config = dict(
    n_layer=8,
    d_model=384,
    n_head=6,
    n_kv_head=6,
    head_dim=64,
    d_mlp=1536,
    vocab_size=31717,
    activation='swiglu',
    norm='rmsnorm',
    norm_place='out',
    norm_eps=1e-05,
    positions='rope',
    rope_base=10000.0,
    rope_fraction=1.0,
    qk_norm=True,
    attn_scale=0.125,
    bias='none',
    tie_embeddings=False,
    parallel_block=False,
    init='normal',
    init_std_qkv=0.0344,
    init_std_o=0.00861,
    init_std_up=0.0344,
    init_std_down=0.00861,
    optimizer='soap_variant',
    lr=0.00374,
    beta1=0.95,
    beta2=0.95,
    weight_decay=0.054,
    lr_head=0.00555,
    warmup_steps=99,
    schedule='wsd',
    decay_fraction=0.79,
    decay_shape='sqrt',
    final_lr_fraction=0.1,
    batch_tokens=65536,
    seq_len=384,
    doc_mask=True,
    z_loss=1e-05,
    train_tokens=281600000,
    steps=4297,
    dataset='wikipedia_en',
)
Each number is 128 + 24 x the weight over its row's rms, rounded and kept within 0 to 255. Layers, rows and columns count from 0. Numbers have three digits each. The size before them is the row's rms in percent of the matrix's.

# layer 2 MLP up, 1536x384, rms 0.125, rows 1004-1052, columns 96-191
095:065166108168120093119114121149146109110159121116140130163128132156091090149105110131121154114124138110162147111124112109138097165105100110141138112118125134132149164071122204127106149119171157104155139122149125153106146074108108122129151123106104114136149095107144120130109097115114159131
100:190123154146066139142173166128118149125082151137122110142137101117126181082169086125152114133101170074123110156125142122148155125136146127119118128114123187148112144126142137129106153116086101119121140177142100154127161090119130174180146188143113118096114121141129137090105174136129104110
100:091143135152132141147123086158132125179147113106101125096120145092124111134139120126131139155122120117164139110101119131176109133136123103139133136137124103156121103152109128097077116115124145136121108147117113127149145141114162106140087072112141132134091124109148106098114113113146119140
094:161148171135093159162095150079127129129126127140139106148152104160138136135113118100116157133153139119133185079146143097085145138095133113131135104131122101158132127118097180132140125085106114146138113110110140137120133125118073148142120122127172083164149109128120146118114122101088128156
087:129149102163108137125139076168159127123142127151099140152103099141085119101164122109141095105122151125071114143152163121100098162142114169110165121131117156145105127150108120157132134147148138117181139115136090104089170141131133157143127126120086136169141104140121150128128145101100158140
097:149174108165117131111165108145090137136119130120122148114122161142134112128084154113122108131074106107112144110138125115109104166105141112130173177094137096173107113140140118149090103155121105156152098121123147119133096125082115103090155109113150128167149129118140140152155132102134117080
099:137113111109148091131129177103146105095150124091110128118140123113164121128182167130124126088110120143186080112101143162136101170147110143113123127111130143117144068103102161126111120144117106143126124090102135140091148094142130122132149138159168137115165122136161078128136107088090114107
110:148123124117110132110134136143121123103176138153106140116129140122137138117083142113106131149102151168092117148078130144085150107109113159140164088159115127155128108133100123125133133114116113113130108127112098161132088114097151144150159092147115091151110124128120178142121154117133133080
101:106108124075133133135084065113149136103133173117151154139140135098117100131163124121139146107126148126110121169100120131113120122088166150095164085134133164147131169143131134127139141105107114125149111137142102123111128117112115105138109119107141152111133073115121108153138105106176123115
091:157078114102127184135156188147158123112107129118157107143113110103149149142137141103126166130204145164171112147121116112109109137129179109123168175180111124136144140105087125144160111134140098132074147129119140107102138145160167131136134156120148134139175132095129108098145147123162144143
098:138141128111087122082107122118125113130113147112091118132145132100156151129132113132161113129108118124072083123101093109080153105167114101136115133158118136126123116121117125163129119138141100080116118123140118102110103093131166114137160172130145141155096126105113068121129113143165133151
089:176141167104081114109124109178127105138133119140111169126178103161177109136137143161122100096156110145140162135120141130145111090124120168102121100127150158133143083102134096114095113131125130119117154131129118130135150137152081135119144160131126169115111171152133116155121107144123111112
093:133160173162120149188133119158158083107131116171111167155130143140152110137148136097103114098182145136157094138152190055113126136103119143136086150120126110136139161166096093099127113117153091119109136130161129118146101121142089131122136123105149146132093154132107079123118110138143067137
092:094144162086147147148117092167105120118165110142100147121137122138149120147112164093119145118153118116153098120138120112141162084132157118077131162088128114174130108111149128150121106149124120149169107106107131132118132131121127162087135122118127143151136125158151123144151177134091096121
104:148163106117128149164103090184143118149118134138124175140110138122157109137092167132130116130130116108106100126107123159092120191156148146137124145114153109150148106118169151111173124124136096162147098131113128135165123167156152155097110142109159114160141127111139155110124098123098114122
102:189167099130111124113115127123106125136144120163107101146116157118134171149190104124125112151133125161108135150147127089102148115124154114110127127100121112135126153140131092138080096080136154140129137136129136154138102083134113106176151118121143136130134131099129151088117176138105159117
089:113173115114145163137090051139094150178120141106160097110123101129094133122117095106092101137148140107105122143127128131123140110129152106140138130113104116114148098130163110142143128141198183115137153091087145131147077133113105125130135129104088154149139150109128128146118119134125186168
096:103123093163086105149193167084139153110119128098139107119126122157122141127138105151160125112158100118154089103107151141123126133129146122114101122134137088192145081102117142137151111103126144171093098115147114171150115138103160115118124121100166164146097127113146133092123118133107101178
104:167105138118098102101104118143119109117086134155116147153141139135175124108161196098109153108123165099154079132133114150126122108129146147092117103143166087156108112091107114144171139150147159197134155136110146187105144131090133183121132090141142086133119131128059108122125116086149161160
104:104124109110117159130157116155147138129095138103148155104128150131133151146122151127134127156094113136150156139114082149082092182140169156127149112102138175162126111118160099108118082152140142094126137115141125143145150137148175106112122111117132120086113101118099121141127137101123152094
108:090139100163100124145131136155118166144126109165127124119139135141154163151097158129152110089129163148098096152132129138127144173128111128141185152168136105102121121157118117134096113143141119090157095122107090161149172153144136128090111120117110125104090164073126146150123139107141116165
093:142127129135136076134157108115160108119090176118177135085133126164095116135127165165128133161116139096161128183161140141130143089107146109070157082113125125090150132142156100136107167119090120158131123137146136139113121151125158137151111122139068135099139121156178129125115118098120112123
111:145122113118122124143119108117136116097135095123121129143128155179138119143069125143144104119169131150097139072102144134072102140110133134153129132127137149123137123131107124123104156110115089077096110116132131118125134117147109143057150143111147130103140117138124122144138130157150102137
103:162129141119119128131158094121139140163151124148110140076105161079106119078109169141095132112110147125169120139148085133071147134111137147136097127132140104117167138085126150109106069135131098147140145079146134130117096152158138126155139119130118111131130159109149107132132152127116121103
100:128105158110135119140106168110070116081142125117141108140149133142144107130129123104152158153151147184133174143146102140114104145142135136156134104160126124133119126132162131099120124085105137148133150125144128160137124113121069142108111164183116150103122112122141108098154118127139154147
088:164164154105114129136139133119184133118112163109188121151159130129157104147144121124124158110111149122162094181114104118128085116106091116114141102152093084105136147112164136110164079109145119115111095140147161139108114174144115128141144114145118131161160096125109119096078066097171104165
100:126162106162108132135134113155095105109137085102154135155141164143139134105115157197152111107095116160132063137154119137120140188139122086138096109122139122149135103120156145116157137095131122113145105124094149130153107174166107088130158133125107088114096132141105152130134139114134103101
104:136088148080140115158113156126116109048052133153147126138139098105098104161092107123094123116139153108154113174117141131132144125139137163102116133165128111128117126125134151102148167153142113144112137138114094110113132160098163157114078115149111088073172111141188092102104095118140120094
122:164145113093163121157128127125115138168108151147149115142145161144126140147130166140121092154121126134153127046117119103182104135095103136152107117140133065168125130106125166133150119100157116131133155134113137130105134166104059115138096125117136133146109119141094133110129098166140134107
098:147117140088144110101135165120144102175149132109097146161154139132089134085119128107128146096120121138122135153119096088120122129113128136110166131173129127153099133132085119141150171133125144113139121116101113111149147092100146113133104131142115166153150149123129123146123100118144108130
102:136136129148136150164103133201140131126119147128168132108126125146150103108155109075160129135147141099091124100140101119137122160176129098116149150092089134127117164107156094160114133116154167103126136136120103108143161125158143171193171097101146137131122108131114124118150139117128124143
096:136153168108165130101074093137116130176167119128131092114114179134147133129118165139144142143116141134087095116129131166143114133127123121110096140171093104116124153149065106149112151112134149115131123107141153140153144164102150096120145111118139156099071105114154115123118148133148101123
094:126135151128111123112093084122125141135117117134109084136116086150158140128148133103112120113169107088075061119112096114123163115152129141147174126138128148143124126126119131105104156120134092117123103097132130145176156158090146116190095124111127129095122126131090118137082103096084152098
096:099152111152159107131136172101150185097120125131119101128142138104120163108137095121155102109125139103110170129123120162137166136122119117157121154111104165140128178107120133114061111120132154108101104126106122139144130106141149098118172115141128131108095093170134107148109135143129148147
095:119101112122173152127131176113131140140141153121123107124116150125145084126156133115089196113094149107163178141135106085136150133104148165114087147137141093113128149148119170127085092108143107104101095142117144141099147106132147119171062140127101160112118138125150086136129138150126113154
099:121145117086168131119139170100109108107111134138154138065115090137119106144107126144100114178116138167119113143141114116093117119117146159126102112115187135101135138151119096109125162164106125102105127126122110105125091117112148129116134147162123146137152120087121159120149107121145138135
100:170124132168171098172128128131137139138145099117113123129126189114110085126098133136171096121098143145095144101113129160113146177135155147124140131125102102152119149138151125130139096139127134112135110113094154161145131090124111036091125143081150114122078124157138106126147175115152173148
108:132125113107117140081128166142109066109096121147139115133121110128121140117169123146090104134092126134137148119129142155097108118117161128102110108133125126128126153134146106124129131153154160091119130149148145140109131105126124111147144141133144139117147134092113054120120105116119110133
101:146154140138101137158128091153156141101112153103142142159119111056102130088118123143125176130112132114102162076139129085111124139146098135116133122107116147160133123108123191114092164120104109110131085103147119119143143128149129139165120094071131131115096121112171118111136090157110119114
097:120130120143107133166125096114138128138122149124119097147125178141139117109088115147137109156132140154118132141137102140111123126147117097160141121099118163097118154121124093136137184156095093108132119129106120139168143210104083106125048139141169117137121133134094131112134114129111149123
108:103103126148151123071172130094104103057081111130149106144109126143135127139165135087125105112080067122102118117123125125136141135136124126149091163084135128099108092108153180127113176128122053099149130133124161101113153106116109137112115103113138117146196125125141156104129122121126141075
085:125091091112106087108129139113145133100108118134134145116149110112118089103129123147125151152125112076143165172149097106164091143124149082104096134099154123132126118121131140107097148098124161140142100088129121137096092092135138144098128085139119082139117135138159072095104130117100131073
102:144129091135131126158149114166104129078096115137166139147120133152113170099162110124139101139120133146142106129142122131136131100146129106114161119132118172165177135167095123107171137111154121133147148134082125140151119129114060132153128148113157166137137086100129071127117132137126148112
106:134108117100085130142137148098128174149108156117139138113117077109121097101144119154146102100118165098153132133104142112168129102116144101098084156093109130142130125131127143129134147162143159156120123136159156149106110115134174094137104123081149119127132162097143142158091121154141135149
102:125137117106106125135150118150157183135138126120152093158126170138125150089099147101118157133162136093153143152179130145133150174127110095116151115124091110082143129120144105162120117150136145125135135104132131148138129148128134129159112137169143116142109136146147152099115107115129135080
106:100140112174151131126120112121136134131115151104098149149176149150122126059119117107146125138146134115137121152098146080100160163111115095120114096128098135065091118158153138122107099115165092094130133186131118110166155133123119091110132156110103132121125111122168121123135096145187135140
102:138142113143103140146104134119144125141109134140146103094127118169105135114119148103134146140128115106099151181111096167120148140109156103114125092115161196150088120136168118090135149138146107128082137160123113123135161162115143100140105089080131117162167131134172160104141073141166130156
111:152114151140112096137136145151107124103102117098098133157096112107111160144092129149114096125169170138071103142125127152113102135126134117121109128116126114142176126159155133163138147157114202101104112154103164126113097123152120152078136127150135155160155090143115143144146130123180110155
094:109115122140164142113131056125149130102138153103138170148107140092158104188130150102145107130104102125133127135134159114114152159066116121141104148119163110119112145149103178126154159150160147116123134128160091158104139108116064141094117109135118170151163145125138117112107126138160095104
# layer 2 MLP down (transposed), 1536x384, rms 0.11, rows 1004-1051, columns 96-191
095:171079157118132090122142117135130139136109129137103096097148140105146139128132163133160110151142126123077146111121145159117139061158166153114130147132142161150070139181142098146167088137092113123113100137129133145137148157121150134117115144141158177137103112099102108148131127138135105142
097:114140147112157130109100134149145109094137142084128096141117123150105118130144142125109148097178097176113157103109098145131106129108139124176160134130127095081161125144118113136120119129156149102123124094119156095151139155115137080111141088129104146184155104080142108175163124174113121152
092:160129100127155111126138135115137135100091123164159138155133093164116135133161149140111131072106137132086126140161139143091143120120134152123145141122158159114121123095156122170193115143119118111129147126128138115108123091161124129140197128127123152141171120155118144161141138145109138099
103:146112123095151109094137142155160154130172168097103160138106166097099120116170140090152096113122127156136090185112138141151128137160122183108129133146101174121126111140139137102143144149147119064106155128172144145113121137165149107106161125125114179113111138134121136135127130163168133118
096:140157097118183126133107193139129149140120109127142118117136107156152135100106135149152142070156145076183160172131109120111118139127130130122114091135101166099137111146115123137106140124132126150086126186130138142163167190104137150138168145105102105156142091128091144097084099163125130147
092:096136133094144104113112141110137087116137113133132105164137096105116127117168137165110110134165133141173107129107132147135148120117100123116099095149113136131133116115131158090177164103146135125101145119133109141137114111166142137154117144144106163100098127161124139120122140136134110150
110:141135154114100154144125106141114134089131145127153145143104119136133157119147112096116150157106124103141107153151168115128097175179106095151118130082144149172100138141080129111171083110139101143119109117124151122155100118128145148162090174102149114098086100131181105131132166155120138156
100:121134123136144086175133132139159125148110150110119109171118082130121137144153094125113140138122130118151120113124098142172118136152157124143125164115136139147137132123103112087161143157136186121157128123154163116088143128165137090117119124104116196075135123121138109120118105137118099159
097:117139109176143176098130171142090106138174071116114128117105109150127153094103133127126082131134123155165131135140170110111137129159119101160077161126141115143112112106106097120133146134151112124118136106161152133146137150140155112105168136118127144120159144103134141095102157104111116115
093:144160127136104092142117107132137147143141124141134122095141105115082157161109111132123089123110160136095155093140105111112150061129130116126096142085144166149145125166179118129100160109123147093169115107177099114170132129123092116102162089151142132119106152142113143164123131145173129142
107:137117100125136145132143098118136146124132077142116107117126147142106101126137162116137140139096128128181178149118142134131107116149106105130145148132126143086084143167117120102118131174135151155151136107126128124135130152138084117142108061101135178081123081138136182130095119154109083090
092:109155102140162169110127150098131133111127143157095125140124156152166142116120119137137139106139105126127140189133126131160102168115101106137111127128102130126139188147132149098151177169179140109132152127170163135117124121105137106131111115093145090152111113123125143086105134131108175137
093:144074058117152165091127162106124157122110126082166142106105123138091114087118117142126124153088127122157158203130145164113126133118149098105148124102133129104144090136130141106132133143129125142090115142097114112100164087100181129139118112128090093146104096077179134102113104099141128115
092:112148126104158160105107098087112139083112147126140128125139127106153106099118140147133116112155158121138107099132111147126118129144106105145128168162133117091148164134154089089131104132088109130129141122194146114129089130143156065080144110131071123129130141145118132070173121160154170139
092:135121128141169130096136160084111126095152104139159078144090135100112145124162112113160139155110122171164163147139149098102127074103113140146136102141113141079136144120120115135131129126161115110077169116137147157116130077113069119146126130117120144089147101142141104137134159108151119166
094:072076143130141132152140111096121127134086127104153163111158132136141111110088128087133127137126128059142134104118113151143136110156107131143132170133129146133172102112125178132141151161147136100135109132122149119078148147138159136100064128144123119090136145180116124148150120138134125119
097:116084156137127091074121171146098132113085127157120098105145136111160139118103143136115132133153118099115152096150099115132150120132105112140118125116150137160099133135087141151111117100082148130154102152148123116136139141143155145112125164136137115128112115165109110120179109082131136099
097:129078137110146137104095098178143129105106136110100145067099138101147130133155108118130117159134110155104174106142120068094156162153149108134150160132137136099149158140079123153106173129142136099134126148143139087115142143158150108128115149137126134165125109121122141153098147131166142115
101:125131148176154151144126154136112133115149143136136141077143102107094135153096109153186099135128088154083176117121144139098097146139108149171155163153088138115133113152158146105111117113112109121113084133170152099128156126163119066116125125118095173108166168162180160122124125169122106102
103:084096144145148043129156116142109116178158124117065172134109134104147122113165106163110117119100126124125134157105167156151188096124098132148135188153122111094136119115128116108122137132106142121144124158168150087083111121117154113135150161118104167112106103125130069120121121131140120144
100:156124162108154113131128101096152103092126146076128126124107119127120095104163117126120122156132119129128174090127101126127110105125143115117095117111112128138139138121136158129167123107115146149098140134140167096085075103112128133174147156163159135160142088173129106118125121136143143082
101:120129145103177179131106115116122104141162122131097100188135143110158150120156115105152129105125153142119142083103134138113137174135135138163140192127158107112122116095119159103141095186143121137153119139129125111161137115113129141090147146147162126135096156119076146148139130133145127141
104:052107146114132142101156086144130118135091134115127112109118112135137097157123118093133170136066134120131150120129117092162141090145105183128110065160120151107140147145162149095168117137130122119126138139141138127160066132138103114127108110111141135117129147150174160140125128138150125132
097:107112098177119139119126125122093155122128096165109115154177107122141149140159101094155137148111148125080121137137105124124098106133162142098149087169157145141071120168144123141145127137116135107098085116137104135131142140070100110092200121116138133151130102126111181114141101132142148141
101:151161114109092097128121109119137134152131112120110136116177112124141116094121135145117148108133114093165064129101158128164128126115157154117130116109124133108157121120094134134092140134126139099128137124119156132112108150154156124145148121110154126112113165129140137138099116182117083119
096:093135096146123120146138112116143118155113101139113083113105099120095129113113093125108126159135117160094136095105148166112161118112147162121115152136172186155132132122076102154157139136114155141164153121078071091123146106119127100110121134150143140158124148182118140132163150128145148134
101:113115139116132119132093109112150129143101144188103121112129115106110131144123134108126135137147149106140185117097127122145157065111136153121155139146108149122140147134132109139077100156113161157125170151160099115119136097093164132120117140129143153164166120133150114092126088168122136145
105:093179099179097118105134123099146154172184140107131159121108161141120152138167130146153168145123115145097122094152090155128119112114123093159146109103157129137125103136123102146144088111117122108138104135136127120133144092183101100175179149147108145147087162113100138138166122141119121161
108:108106105158132088099121111104132175092123121132121118177149119107177119156095109114115141111148149129121144200140148128117148097120148176112104125152167129115111187118133114128182107114096138086082139140134110158126147137158141127133193143103157138122132124119142128116124108112157112143
097:088122132154096149130109106119105166087146133158121123108114099176143112156177127123114157144137159099145145127131138156145153087099150149137129111101131147086130110149107123129144143125142138109112112125141103123101184160123139125123144125146174099160122114108139121131146135130113108112
097:130142120140118127089137110112129128161118144124101116128137148101118174163115140165114154124122106103171108153116154135113134131108120115115110121138167137152112108139105137097129135127126097164099121123106135152098098143111108111084077169141111131107149170116158168116076105153153123093
099:121114112106116099133166119115145109076106121138141138155151097133129120114150120086128131128120166098130142129126108100097110169125130086154160133076181151125129088116145136112144134145125144097132082138103152125087081072152117153143108132175156132140147149114120148155103108123116150154
099:113118138093146144138097169132157139121132125156092183070110135109104158130092122157159107126129107132145158148133140138139109138127111143104095118146065136132162106133110113158155155112133135147111157105136120115127130093158142128093134091130121093154132115130159160084089127146112117158
093:162108122120096141121156090125148061175123122084106145140144090147097084123127161135109173128131129160137072062131125115069115109128163134104145118173145110126122084131153127142183113130134097138156123162162131127142144161110102135128120127158137118089177132094086116146121150121109103127
097:088134084104105069140131049154117135090131102130093140119170122125116117138094101107162071189150116119096106157070103127083125116119130144157160129160120126108124113121067136125144119091135124144100133121175118129120137146117149147107167106163160127138134110145113149142136129138118159135
099:153114134163063167132122144137131153108159117110088121184118128112130144096139143134161132078187136131145147109117130134142119147127152109130149105153071122138105110090154129142112100150135134167104145145117152179158163167134084131132107080123147096143110123166127083138116134161120152123
094:132160116067109122077133114138103132107103165136147116163113090126174139125161150134105158133136142114155084148171095132127128114124103131123076158114124164114118099157166103119140142113149124138122148097185140127106115174173100179143167108164137138147160132146122133124147090159103101115
101:119131160136149127178130121108164164135120114096105144132147153109117091146077141120192141124149139118125130145127117119147149123139104113154179144138156132132123120136117160123125124118099111168124157118136104124157122125111105141109128097128101133170119113148142175131125129141107156139
102:096117089118123144139110161115133101140153109163104147108142118129170099152094095155130095114124110098128135097136138125152126109106153104122148140125144107134088135125112078145166112133165134102147120131095102150119171123125140139136128179140137098131081159128090114119134109164103125123
109:139118118114159134109141175131112117144174114141131139126131100111124101139132157102148154110128118127154098126131150123140126146093132153128098106142126122134146076156143156121096062105119138141121086147148107095111078082175183150150198102148109097130160139102203108140161138137141131118
107:125150116135120141161086129170148158195168153126086152109147115140134109114098151165121133151164191121121115137128111130125114123107135117087179084155108143175146165144084094108136096147130207140123110115125112130107111165146156113109129152151138124108067140133113089153140133113117118168
097:150147137133136152127158115119142131129123135100066119111122149171170149135120143123165139174150108139111125108136151126154134137144163113149171160128165123122068149142120085127160093102136101117128128151115124111133138162097136159129148143131121114136107135118130167142178108147132117118
099:137114160132106149087130159086137122160169149113097127102136105097136119153114136135122145095110111095127151129086136121105119154134124129153097132107132084123097117129129125165076108137113146143103122142183153111108124115145189127100107112099123077137096153128147184114166099128130104157
106:198136109140147143151132178112159098097141126143118109151119162138143072158139182129115105122137111136116157191135131123133086114129135171130170155173166117115117119138127147159149132118123114111115137115122143133114169090137095140139125145139092112132112110147094104112090117117148110119
104:119154099138109134138107155128097113127102126121107146095116097145089128151166168118116177106114124138113167093068129079111117099099146169102142130153163119140093134171160124124154145115117113103092132150144117113135147180127138136138160148076149137133152114103103089146143146134110136164
113:166147125082103133127158150123115098117152124128135090081077158146133101175130104132122135069109124137113136111122139161140081130148106109131147156107136143169158113099101153120102147133112144145156103118136131129082113096148152130143111125141130107140124122150075129124096173133072133107
098:090117174128137096096173113110145144149130138129106134127136134111118133115147091161119097116146122169153085112132159077138116152143111164147114146110123083135143130109114127172164108121094148113162142131109115148117109113135108168122131172128102146071107129108104129139130182113094132107
122:113124114181150173127145143199181135134140128120106129163120082160068149146184111123150125118130093138160111047114131102104112142100111109119137136134141138124113098096132166119107063090140156109197138153137122145106139074138173116126105176115129134123172126122128115122130145103092127154
# layer 2 MLP gate, 1536x384, rms 0.118, rows 1005-1052, columns 96-191
100:099134115123151119114083078122076109106162105109117125109099165180139060180130164115137138125160077176117160120121118136133124096132116095140144139144120122114148147134142144123150128133163126140142140071115159108126091169173142086082097063113119154160152117129141148167130097127141190146
088:126125116141122085143161134144139137171125119134112147111105149137133168110134125136124130120125173140131140130120138121103119148125122135093138106106205111123147145108137146103140107155140119154133136128134147139139131113127151120126125086147119159108098139145176133143164160160172099154
102:109120099103131129093119100132156167146187126105140169155122153106128133103114135117145138104109130132101065180101137137115143131124117158125122129137118177110144128128130135120122106137129118075145136101153146135125135124161140114134151121136109185121083123163127112149124142125159137108
092:130116153096152110120105183077118138119123113093122127121150132137164146141097119162113158121139125137159135105092106155133159123122156118139096120146153118112127126137140157108131111121094141141100118164133172122151101126114117088111149110146172131074120133119141119125110125157136117110
110:151170118165135146110148122161113135147114126124141141115125153161136101121099148115126124135080109107097148118144127110120112150124146120135161184098140125146101136150147107146094117159110097162163118140099123128111115149091106107096146112110155116141145127115134146151146130095131131092
115:160087129127160087121093159087078125077160156098125139135101139127145101170171173141136161122114151189150143149133140157210106136164105130127110097126130167132109117118096195098127131153137138097114119085114146137122143110131145094135166163130130122135127075124145140109120110166100149118
105:156129131130106191126115131117122162135140121138133154105131174114156142159081169149121141126138112118100122136134139094095111105108108143130116121151152157132116115100119106166098175101156106143097095153137109135164132151077167149152161118159131068146154135126125131125135171114119131110
100:120096108143131167126080104148107137130138121135097119119113129114118121158144090143125156100065115140157137160120139128160148165141130120165097142114116088133107130129118141086127096164065141112074148167149156137110132132167130084109154151104142174115126197131148083133121115143147135088
094:163110114103112161074147141154106140087148109121119095150146146125147150108114107095120134131137111122183117107119119163119089147153126144120137148141126094146089114051088158114123107135110116176108122135124142123098103175139139164161139102123094128116126131077141112138148154139133118100
112:138146155132123122118116160129117148114139134136114099114139152099140111117136125134138115147105126141120137120135148130122131141147137122160115114125108110088110136166142090118161164147113119132129153156135140117121141149127114128130132117096121151115113112142119125078108150154110136108
094:089110076165168140158156165078113136099113170124152082110098167116115135116123137111116162156105137117145101121166114112097118167123136122145122127141132135130110174153125150144146128127128121147130103132156144119124105137104167096145111089118148086134142090113113135122122158135147131130
095:112116089096116110047123162124103151122102142075135115099130118131134156105116103109142116116103150127118122118129115140105112152160152083120177125114122121121138097101145159120145117150155166122153111143110121154115151124091155097118166103134115140126133066101153163124141120098119177113
097:138103090138078111124175147132150115143087169138188107117096112137099130102147117132126154131142134131132165172092146130120085146125093126142159097134124124105139143191099124112144136165113146123072126129101161137143095150100137145171135135155148085116103115105109109120117111128131165153
107:113124119121120119191135094134164132133121113105106156154158105171148097128095113124111099111155116101118110111114117115142127175153147118105135138121106106169111116134122157163127133106082113133166071136106095131161116160129163131113134134126133143172120163116148169128116109162125120113
099:164123100129141149132116121167112111136137160137129128121142153116144141151152109108119121102136089156099134152153146113115098157092135139131127123131135133163093145133139099114130120081134138126150144134116144157158142097150176089154125153099133172130173136108130104090110176127122163110
093:111144111143131105121116120127136166148122134127104125126119135121100104160109111153089163106116173126132178125172130112132155131117129120139136112156096144129163122131151147147098118145157154103127138098123191135126124121118103138108156148082133113133076080082122132113138140125119108190
101:130168165115116131134121114103090131131120162175113112176161084150128096132078126139109109122100152096136103155116108158143110106137144142119117110120088145144097146156151111119125090121107152129114146102149138103143085117119126116156115119127100150133123141153104128083159146128113129115
100:111105138146102122088136102153139116154129148139110144170120131121124168135134126093117117147171152115134104099102118126158119133096142148159146163143110103132150099144149097119094116146165166095118122139114135123161136131117137133137154117121123152149148194139141128142145101110139147152
106:085160124137101136097113109086130160117130121150160111139115127167127106129126175114110164127128138168139104115113128138153127141137118115086103113151106123152120141106113153119153127109103122158141104132087123162142137111131087143109117125128163117149150137094103153144117122087171131105
095:129088127154119139131122114161170121150156117125160123102133117103164142143143111082151126169150128133127167069122133165120128112136117136104122169108159139163113121093145159145138104159118102090137098145162155103101151122100191126139079137120178116143117096140141099120149118107157136120
092:083145133127129087106136154144129139149094123119142096150112148146117113102151094123151142155152158137078116088133105117104116136117144083135112172124172148154128146126118129120145090072130169085128107143129124127165105124105141051136150128162143123159142086141124112122117134139130139092
108:082141101097202167140081125128118122103159100129112115150109153104121108132160117138128115087121095148132141136103140085107123151132155074126115144136085127148112136126130141123113168149155134114112084154121108102122147125124121201111122086110172139123139090136129138146115141123144111137
113:148156130086141128146145120152119118139169128108108138082112156109093116072155153173110140118123162123176114118121107152089143179108147094177113139124153135099163137122129130115116069148129137116154124134131122110124112141083112109145137139100106105128147143107158102155124120143123140122
105:127152121123118124104138093130182120151114118132107153123103126092140107117136115166130097118123103049142088115129145109149145127103130161090119161111123139130137129121099109142129129146151142093129090125124123113115137146143192119127124118072125124139117165142126146170105145176155147114
092:169163144101128159128148147116196162124131140116150125154180142148169098158146099144146179076095134164164075167097109115152075127107111102100123100138095104135152148116144133115147093123130129126117069167174164134100108154147108134139157119126112137161139114111136122102101066127144124158
098:126085095124139096129104114165078164130119126118111161127113150137111178140129139163123129146130116135140165144131133156091115090094170133084106109133141130121127138149124145141094166139155163137151095149097128190110118102097135184110118158140143153167136088123131149153150083072108091133
098:148143074179127115125138139119094151149133123122148119103129120123118141153071115146180165114113076099109146129158137115165124136127160136145178130153138134119125126119128131101176123146111104126109098158160114124122125150130135142150095124146148107117145148128134120135146150128124107119
104:142110127086104136158159157122116156117120117117103129166133135138183125151149123161159105099114192137113118107147124129159112124115119118152153153121130140129107143109149111156131138138123128114106130116113126111147122157105108114145094089111161130163133121136137100123131143136143112101
096:131113123110104173073141076134151126111120154100121141106133113138135105132092125094155151159091140074162117103111141116123108146127118133149110165118129103127140160104128106083141109141119090160136125121146126130134116120103138101147129120129081164149100099111088122101129139150109137108
098:140159130156084101117148146201126161099102121176102096135137086136136105132120118097138141130124134102130146097116111119066146145143081167109125123129143150142161178147118128090091110151123143138121099141113151112181113097152139151144155134132120133133123145163143130142141128112122116104
097:135101124138153130198149076126075109094135127159137151139178131141117118124120079153131120077160118104135137144137123117079134148110123117130143122116143114130077078106161140135132148093115119168100095148110127141115128124129101136107131113121116132113096121121161180185134143124151110102
096:179098112133132159157125169123135114157185135114140149120129194106121112133113155152125156082121133148154144137149124100087144149144129093166120111151134091127134133123142138144102119114157131171138116120142125132129064122152132118096152102143158117114132129115171099099120167156109094138
092:157149106129089122109128077107149077166139132073131156129154104129121100123161119100114109105132106119132078068129119110087090134140175118153154097131113176140129087114155141144138106117149118136161139148137137140177147167085126115117118125128133120071168139135076058123111152112089116151
095:114087121132128138143133057120062148107135121185135144156119138131124152153108147118157121158119150115121130137093117107097128108121163110119149100125151106079074115099080113128107125096100142133113148123134113120116101136133148133123161138122140094107130135095140148104145112145170173136
098:148152122153108169129153114141114124131174096109091121153137143133150131088121106138106098124136138122129109089143155144142133144133149105122135086151063159113123149078123136116122090161131159130124127123117152164135113136135101090154116142115123090153117139160101100125127153190120080152
099:139118102187167116163165123145101130157132132149132143132108132101084117131111092124143106146133115127101161080073142128128127132126124151115141143179092091115117133118109118092119144100147138121129113126104109119136157112097130114116126137112116119093122070145115151166141156083139168186
092:105102119165107164135102101165135118125120159160160144116115099099149178110107133185114088117117148132125098131123167153104127142119107092156127142140124134132133115105114151151111128120141119086130125169122117141148139173162144119159136123102158160101081150134110131120108109158167094164
100:103135138142150129096131156133089111130103138159116144085115146152158084133124104172116084128162114133121089133138156117138132119108146150101121132162149096100138157126152074124173127170187130178094154164139115155103134142101098164095116126162162124138135153154087152132126140135130149118
104:128107128132117127108126097118137124136060098136156115088098120174136163096084144134107126186125114120097148114124087141150105140126117151130157121094102157142152135097134108160133153106095153121124084121111151119125140151123099091130071129116140155118114110125101161121159110146115114116
094:105097080103094101145167076140125156189136162167153157149126108152103172150121087148131107138138154097134113114137115131122121111088130125094122110109151109166132124138092174137134113117141131120121079142116117123111146150135159117114076130126116183103142142143130137122155136142113105114
094:144114124108143163107130126079161109125155132153120094114121142138150116156147130131171116076144118181111130083135173117124138100104128147104150127157124123163152117152111105112120138115125159173124187140152134109169152178119159142165126099142113153135124111148097100156156153127133160181
101:130102161095101138127144130128149133146103116125104146109128151077118109133127124123146146144107162108117142132133115089140110115120147089102104135124145087096150123076120073143110093124091127124115103118149140107131133146153138158151115123189082117093086118157137173129122129115148124116
104:123123125171156136090125109160123082082164092134110134157137182134171163127144143107143152114162096166094124132119118142101120135136098148170183125163115137140136140117135132111114113115151079102139131108129125112130159126130114149120147114140093129132099086167100117115156145085114138123
102:141121118128151138114121111142125089129104126109147145075087134171151135165124090073089139136122129149101118081103102145154087121112159081108137140130087119154101141153121138140142104093080138107114085149131099131107141102143138104120136120149144150112162126128130161108150130159133169123
115:126108130151130120119135138132109146104132147109105130083128131148114131106081077098126171139129151113110146145116152136067117149095148111135116124117155137108147122105139077106103093163153121141132104144169134068119163130122177067137125119091147171102138151107174107138114157137165109081
108:174131119133153169152124167159070107132129103124124115132121129145135124124098160106130145115105122115140137181124098161127132137107186082113139102107147184155094125173146112089105187111140090128113142142128142110134120177074128069122140094102165085170147126154159117127134075132146097157
118:101164171079137115179106128089119118126144164134139149115117186119196090114120128125111123134174181104101123140134123097147145117167139114128117085119175134136162098159107121100143186122130092150112102080105160112118120175085102153164150115128113161113100122122108116121108135150139128123
099:140125148123102123129137190146104151133121107160123103116155122143102118089115101155108152142157157137114126141117098127141133111157118151154158096149100148119163093115131075126104102112101130130138125124131152097135108161152197118166121145116132082107093114136147172140130111133104169131